From a checkpoint of a small transformer trained on Wikipedia.
Architecture: RMSNorm before each block, rotary positions, biases on query, key and value, tied embeddings, capped logits.
Each number is 128 + 24 x the weight over its row's rms, rounded and kept within 0 to 255. Layers, rows and columns count from 0. Numbers have three digits each. The size before them is the row's rms in percent of the matrix's.

# layer 5 MLP down, 192x640, rms 0.0835, rows 0-99, columns 256-319
101:114115127121128146154116111124112157095117146103102122131087125127130179160086114095125171119124118096153105105143133117137112155148136110137166156139142134144113148094189158136102136121056136
095:085121148132136143131113163136085089152085125166104161152149161157113157117132137148075121099097120133082099093115123147170158128137163097120160106125102125108151158119093127152141129133129107
108:172100137131155125153092087124131112123092130119119130105166130141113102156143142144103147134154097125111118105101112125153127138130154115117071126131140170159113133137131154118146150149094123
096:134066128067141114121065161140102123159146106129133092136127145127132086104142112097114162131133135169107133117133145135125094068116121143129115149118103120120145162153177113135161103146158147
092:124094103132088124111089124161183160094133096186129153143154106162112130148145139133105119169119116093118137137163107129085128128137102128108108132073118092082114131145104136117131123117145148
102:104095145158088101121103118101153172120119091106155142138160154116136128129121147132170094123154116080144120175071111152141111132132136115104136154080173087143175118095147090093107147132144105
095:178131175122100161094142132132120155161152144126177135137132103128085111129125136169103124129086120122182106146162106143162142134095129131121122113116105151100178127163188129163145079139137137
101:132096109108134134118151155128129145140184152091158125132081179149174131161132164153130149112177162132145146150140135107150118131148083123123099155149102133145126106117134112130141122116147120
093:135126123117157104135125122109094146132078129153142133130093117134102137101116166132108121109112129114124142145158122136123141090123118111146115096181088162117114096111119128130138118173152149
097:139141107114134137132139150188135163118146157092156129112145167137132106149104134131128105119104089137123139130110101148112117111124157153199155107148148122140125126149134111127115139123147114
101:150143101119097149120117124131116131160164097116126083149103118129119139123189145136095178094135137131164143142140145131127129128142136139131153189143101113109090091170119105125093115089172100
094:135120122096115155145087109109117146133133106090169105127151174113092092107129154175115092121118124142133149085120092095077123142203106154108108122152126157129136104125112176126182126130143115
092:123076108135168124118153118111061123134136090125119110125125119159132151119146131127107105136087163119117115125136108098143144123123143167135094120080115135144132145129149128136127118136099164
097:143123112143129112223075081097122103132108119152161120114140182175112148141141060111111111081111126125113130181143124120129161095139133110094165131128156151133095156167131135116124158144175126
095:119123125149146094088156136131117175109111134105072127137111109100106117092173114132124116109166124136089111097121147121134138125126220139114149113140132172141110147156147121097140123174134149
098:117122122145105103047101134102144094147153137154129158121122143111125136142089116136135114104112120140136085088106108113151108132090139122157119143113106179118158118154140095181117123114155150
096:147115109138116099132137138112154107107105112121143135131151159138135116134146167131103135124203127147148088088169106123133112117122127105093148131136113153150146120130178091146123104147141143
100:114104073112131146165097136137162170113097141090151091121138116125132093115122093112129165115163140144107146107152105122123118132099131086139119128104108114156135106149115118106131133104115099
094:108136101131125116117166162132185146141131185131149110117090101150122124129133138151131078112146089133126142142149102152097145116149114119156102143155133137089145092125116105149128125190129132
099:168148149159138139170127148140162095157140144148112136143093081098130139118101160127115130103092131106108149092147104058100192110143128123152144096112116129108112151128083139166125117140141153
093:090127158115107146121091122112134114144127177135111109156166150117132140169124134119158098120096126094102108128154132087150127148107158117124149130136146111151109150147137146110109172091093158
108:152156078128147150149116094114150129106095112162125096122144125138135135129091140132126125114125142194166108142109124173161100120140162117126143085145123154074123098102166131126140130137129139
099:090134132144102062144124095109116141179142111083095123099118091140146131109110107149088147124147149065147148142112152119147119088111109139098116196153166117149127133124130129112149109128097130
100:135124103099142150118121126144175133110152104120151147116098127115165097114126115154143123129087124137148127131134137126121177085139093154092140136125102138153131109126107116141129129139101113
097:170117113110149089139114134148150141116124155105096102139104105161127102146157110094089143139114113128123133161140114096148110108108085081168113165076109135094112121106111115159130157096150108
097:131096125116179124163131138111086181140116150120154117144118126095113144101112145116100136142151103094161152110149155124144177163137164144130132141147142086114158143090123131157094135111142140
106:134162120136122133115125116115111171094114094145107135128107119156174132159119103141112166162156088144109131118154176082120150134120137100112136121100179135127124086155098114113147087158118132
086:091104157131123135161126133135173113160109100160125112166120089091168141094131142143162139132140127093138105124127121134177104123104171152108147120121135128126158146128130146114121140128167151
102:158104096118121138122127087107125170088154144116122113115125155148123137151119126140100150143106152124107144133104137111152128157124135147172125117149127171119079124118098148122118122145139103
098:142168129098100139135139089097153131133122136133110113154145124125158140145124108132122102094132152134164137122149103124149089150154107156109065106160141126142138118107147088124138121156100116
104:129120119131116157126150128129124121120148105149142127116127128148132120102106114110161100155155116129137115188150080170143153147143130102130141128105134131146139141120120088136106140131104128
099:133119144144160158163127131141138151132105118112137079185137148122148117130181170142132096125146124144127121129106108137158133120112164113115146140092119100148108136128129124142134135122103126
092:115162133125115138202085155091089127139104129136111112104153098134118141158137110158086129094119152165131146106142105146118142151156126133108094119121118084164122106142109088121123099108138155
104:134115131112067158148138156114120121170094153159149134148132124151101118135160140119092130162156114164142112138107134121145144157133110090131167128113116174148152109152129134110124162171142117
101:131143159147135134151103101129135164145138121113117134116142147103137137133165141140175139115142151104124125129109120128145148129086139129117140139114138149138098177112101143153161132120134130
101:203086142140136138118132114076117158100160129160111131112154133142130144151123125150152135101128085121117121067129130109123080102113099116165146092150085148096108127103133146124086144156146120
091:138153091159130165169150066130121179117111159164147135093111132156151167146110152120128137097090142134117113096134086164126142117115149118109137091130114142108085127108122124093100138169176116
103:125120091116112140107146108146138141155118123114103137127134162163109118089131141106119149100134110106131126094135137093126146097139148132135131138140147129068111085145098118126149140119168103
088:117126095130103117172104133142117103120117139100160121142161120112133104148108155127119177154105096122134073123142124170149100168127118138146119159138135159139166085133114101127114116105141108
088:098167116108102128126100117199098145150149153106130111167139147136144125139111133138140159120171099148126166125097072107100113113102117152130132115163166154175073120111106096096092098092126116
097:121124146183082141107100135093164133113115112137113119147152140109140122123169116131127127120125115114172118136129116129122133112103105116138130108150172108181178152127120123132158129175092131
097:093133171097097138137122104135113140125100147112157119098132120176135099139122106119138122118141094150101142136173083157147129164125163093146097151141125114128120155159123141144121154118162144
099:177180133069131138142136141115166125142140150114165089131144124118107111107109102137110109188121103154159127142136097092116134127125151113091124118150119157143085140141102136162102117098095101
096:140087102107098146125169132113134159111129115152132124140139103165116100088121073106105136095122158127122132120119113125107142123159117157124138106119139139128196101101152119057106168161122117
100:130138131129101114107130099128146095101104119144153111138149097122106102131148097129104112091141130112129124138111103136120123172122147075175103106119152155116174143106105128182134125129114131
091:115181084114154134108098107097114137091122092117103125102139156106080153097122118109132126183144131127101153178153108177115137080143135102134136134162138106134109147109215133110117181076173124
101:171131133135143177114125112126096118132119102179101101130136124135139089185133145141112124106156116130119124150142135158168153171135120142099153086112139123098161092128135136148089074157123125
100:119087124096095139082140085116108134116102154106150067147115126144089117144135123131132127104112076114084118105145161176112077115136112152131109128087136123132116102152141134092113126132140130
096:115115105105116133095123113143119129128135149123073133166179119143145141104139112143114104137109133128123157120144109137120125078097180150138127148145128133115139160096126141133164121191132141
097:123154069162151105145111137089153163142091124141150123154145137127122139126145126115150107117107137134098138171121106127105103106131095127120100109170153120143078122101115075104120105105147136
101:167088116119150122142153179157121141123137152115151129147146162140094126165141132143095142150118129109108146134140150126128129173125128131142118196124115128145150184132075101143115111089095092
096:108149128120139100174135144148165150136130155101102141136106103117128150124127153145145120151114113126128071134122134138168110117102109093136139132131184099117141144141144069107140143115133117
102:144139114133100129084143119162149124158102128132126133134107109132141107135151121152130129159142100119152154115107116082117140102146063117118113130139110087126133193128059181136138143106124154
092:119105116115108109115126115111127143114150105128144143114152130085164146167185152113138090146132127122130112149107142131104178144141120119146147140172122113091121113152159116140153111126153093
102:119083122129120134148145132143090182150121095115150123062095133143120151074170061132113136160111172112103114142126105114122112150141144120147151128081137069105115159132144128134084134102164086
097:123136137140126156121149113099157161127081160150134141115108107116139179106103109115161124115104096112106133144101118166127116147128167150134108091142121067137100129140122140097123169145147152
094:144104122138109182155122146151139133130158091121107095112123102145097136138118198141171131142106181150123114124109121106106138129139163112139141104161107154145136129091148127134118168131173129
095:133126130113101128135143120159134174145149146113137142128107129168105151137134147127132131107178130167154152127118147133157139163110113103143147117123123124127159160147105170102086101145085151
102:119152150114145144183136146123129133088135149126130148117153122145094140136137140160131129152128109109153114126140132145143150169123119132132118133108156135152154134118118133155103108151131173
099:118106113185099086132169149083105133108148117140118101163127122124130140118088133121157152145109112165143134164091139118109165118120110125169168153180135126119139111131131126127151094114118118
101:099131085128120126087107143153146138121172102123121082149146162133177134123087133119106134130125175137116123117144158163112144118129174113165109156123182146151105133104136096141093137124150155
091:133167124147132127134161066117128113108142176085110141127122163116125110137163089153102130096159111145144116127102123178129131132102090152118114087160156093088106120116113133104145129125070132
101:111128151115105130184092164141129134118119142123140132157148130138173128141143132103101183126119136150172128163137104139129136097151142157145109125186146121060105109124132158096124121087112148
101:120134150151140125105086126127130161118160134115122142107120122158175101152086091161102135129145107127133121122122113178153128206108099101137111090151129139118098121145118153133137131120159143
098:117114128155116124097160124117120157128091109145148115127151139158111121116102143142088156094136084128112122170126118112101097114139099129172174128074118129127120152130104098118137123145111115
099:141110112080131175120148150131156092131152124188067095117138131127155145115122153095121132093115147136088124094146105131109160128117156093125144137131064171096159080158123102100119132094165137
101:126202111116193150139133100119170144152102143097153123120151144117145108119154157113127128093113120110091116158128102115129068179123102174159188113191159097096099119130120169171103142153110173
092:143139118104167118134099092156109128095093136119184153126166096141131105119153135123088101106088167092094149097118117145115115121157131115143124131173133126102132142107085159105147146137110141
098:130105127137127136133105096149135147086151143104102093089134131148151095116158145144139172171144128124124115101168138114124112122115135110175134111105147159110143087136165134141140122123185128
091:089104138141110109110141121154139150120101122153105095100170129089131162134119113147123124106154114124138097115112113117146098138130132103135130145143089144087125124144140140162147177164159094
100:117133110111100136142088150081101080124149132111095095122109113137111137157151153118173137144097145143136162096128116089141141105126131103118116113135120135117158093130157107138138127089156111
100:140067095099105103121169142080122123142160152152078140137140131112110123162088123134154151133175114146106116111154135125147138137113114114109161145121099155129168116162117108130122130133122136
103:109139137119101181085134120171108120152097141145154112150118126098137092122202128136096125115125175144045152148119125072132133157095126147166162144149123140171085109119108082125097175141157109
120:108121179151098123120126133163113128154127158133124150111095102167113110155145120070175088126126106087115139117148157137108138165129150139153162138108121107141103135152119128106085192099137146
094:116098144088186169119134091118119144100111108137142160128099126141084095138105115125123108100085158124103112107137126135156138096114136109143128105118098144132143081110114120128100139060152122
098:116128132104086109097114131110139151136094191145142122120162119167120145140131092163091093121107115137125121148099137133148109112148110130110166150143097136139162116107095125134150163107120113
096:136136095155144138164132129135107108117096138146140099089105135163122104101145161089077134153136147154102113109142130111146128168133116135098114084135068142136166152104164122130129099131154148
103:110166134146119126127135113089113106109141118121105188145130135067185142148110126124164115147136130172153141112153161141141117135161124189157147084099123082149094113168142114102119180122108149
090:147115137122105108084132149134109153123114111162084161141116164104153121119155128097093129159074173133150089195099161126173178127121122108120113137113121116095131124105141158126124163139099112
090:121132139123136144109137142153121092200174106075136136085115172124112111122075135126111120148100130125128161124119135157138134103101173116115115132132134123115141131115130110162112126116109151
106:132122084135120150129101150131166149154112181156154084080109122110143162103159100101123143108108153136116083113119109102100108147105159120100147067100113087096116116182138107098137137124109125
100:123131137147146123140165145143104153070131139118131116115105114168153155129099164176095123133137098120168115169088149140122122126155118137141118143129138126113073150127107167127118138114104103
097:117138127160123119101086162086123088110170122147154165129181136171125134148112119143122151128132146139126137141176106147094136140119120133099085107155089117101090144124124105106132069122139140
093:094110106139082147174133100112157129080155135120098089134117103129138157118137130108113135142182139135163137134125130161134096101137153135103094124121121129122068122163111135110170140151131075
094:178130149118157146135160125140130102096162158145160144118129132096082096100096129120098103148187134132160150115124100154099118130155161108096112101123154193120091129102094134172161096118096134
101:192182135104150149165103116100136121118106114103153157108119083137113121158181131135126127155140154122095129142114134102145114122125129139135122156084102134149071128109124110132138143128137136
098:160135096177094126148130161094151090133120150134124126077119101118118151107120160121137081095120148129137125109124136100163132094140138125109131078130138139156125159134176132098144081151154101
094:137138128140114150080102127125165116073121141123115132110138127133128110123087098119109137137163166175124109065114140126107073139149109124144183189124168127152141156105132114117093135119111109
099:096149142134151156104093128095108131138122132111112120164123148126119150139123147170133165135124120092119129136091149159125144158135105122104101124138102090152125138113146135142142115132140114
094:133144138126140134129120148127176103118123161125137135167086114164155077144101108093156104166086155161115110138153139127106125149134097129151139100131116116101170139145103134134128147137163138
104:163156163107135120119155142136108189142150127120165123107098102089143177128122145107081130109150117127127113116127167148133143129094150128168129154153162086150113132127092119054098140145164118
100:183168127119149106105126158164111160153138086151137094118134131111146120119125139142158167136143112132157116069132128123132157137129156124154148081173143160183164130160095167113133133109120145
252:145144164179162155146126114134117150102109084109119154115155119130123151112121145186089164131117139100105197125180083137092086127183139161120094147118153136149125138126094154128154116116148089
095:143125090112131124138127141132135085197136151121149092103150143107123108094172080120130107112123151156124130088132143109172090162131124108106100136131165114109158103112143102102070126085128084
100:161157109109136162129116114132130125128107122124069154093117139095122168101108148115142139116168171116135105149115082144152110133156150141131170081131179158172147152096103137121123136150146151
098:099130138136148144111147116153117141152134159123131148123138112098128154143103121091162116153084101135136130099158130105129125184094136112126114140152107102108117101098165163117126110077148151
100:148127125121172097159091130128114106109150118142130200127136127136133099130121132124095130119113087112123112121162113133105070168157152098122122064088126137113131149122131142151126117133093076
095:141092104140134131136134124120102111152139128076110130118145122175153143155108150153145112128095056129097104157144127125142121134081142129112144132120085124120110103120125169075075100099134128
098:153104101106120108132085113151142162172107097124130164085118104079089132139080107165125126099104113111148119119140131109190170122132128045145102083110138181069140097149135095108196124149073134
096:134136115099092137091161141110074144141124170080115086133143161180091123127130097127114195136166112143108109122139111149127115111119087145172096135160126159124121087149141107128167101132107084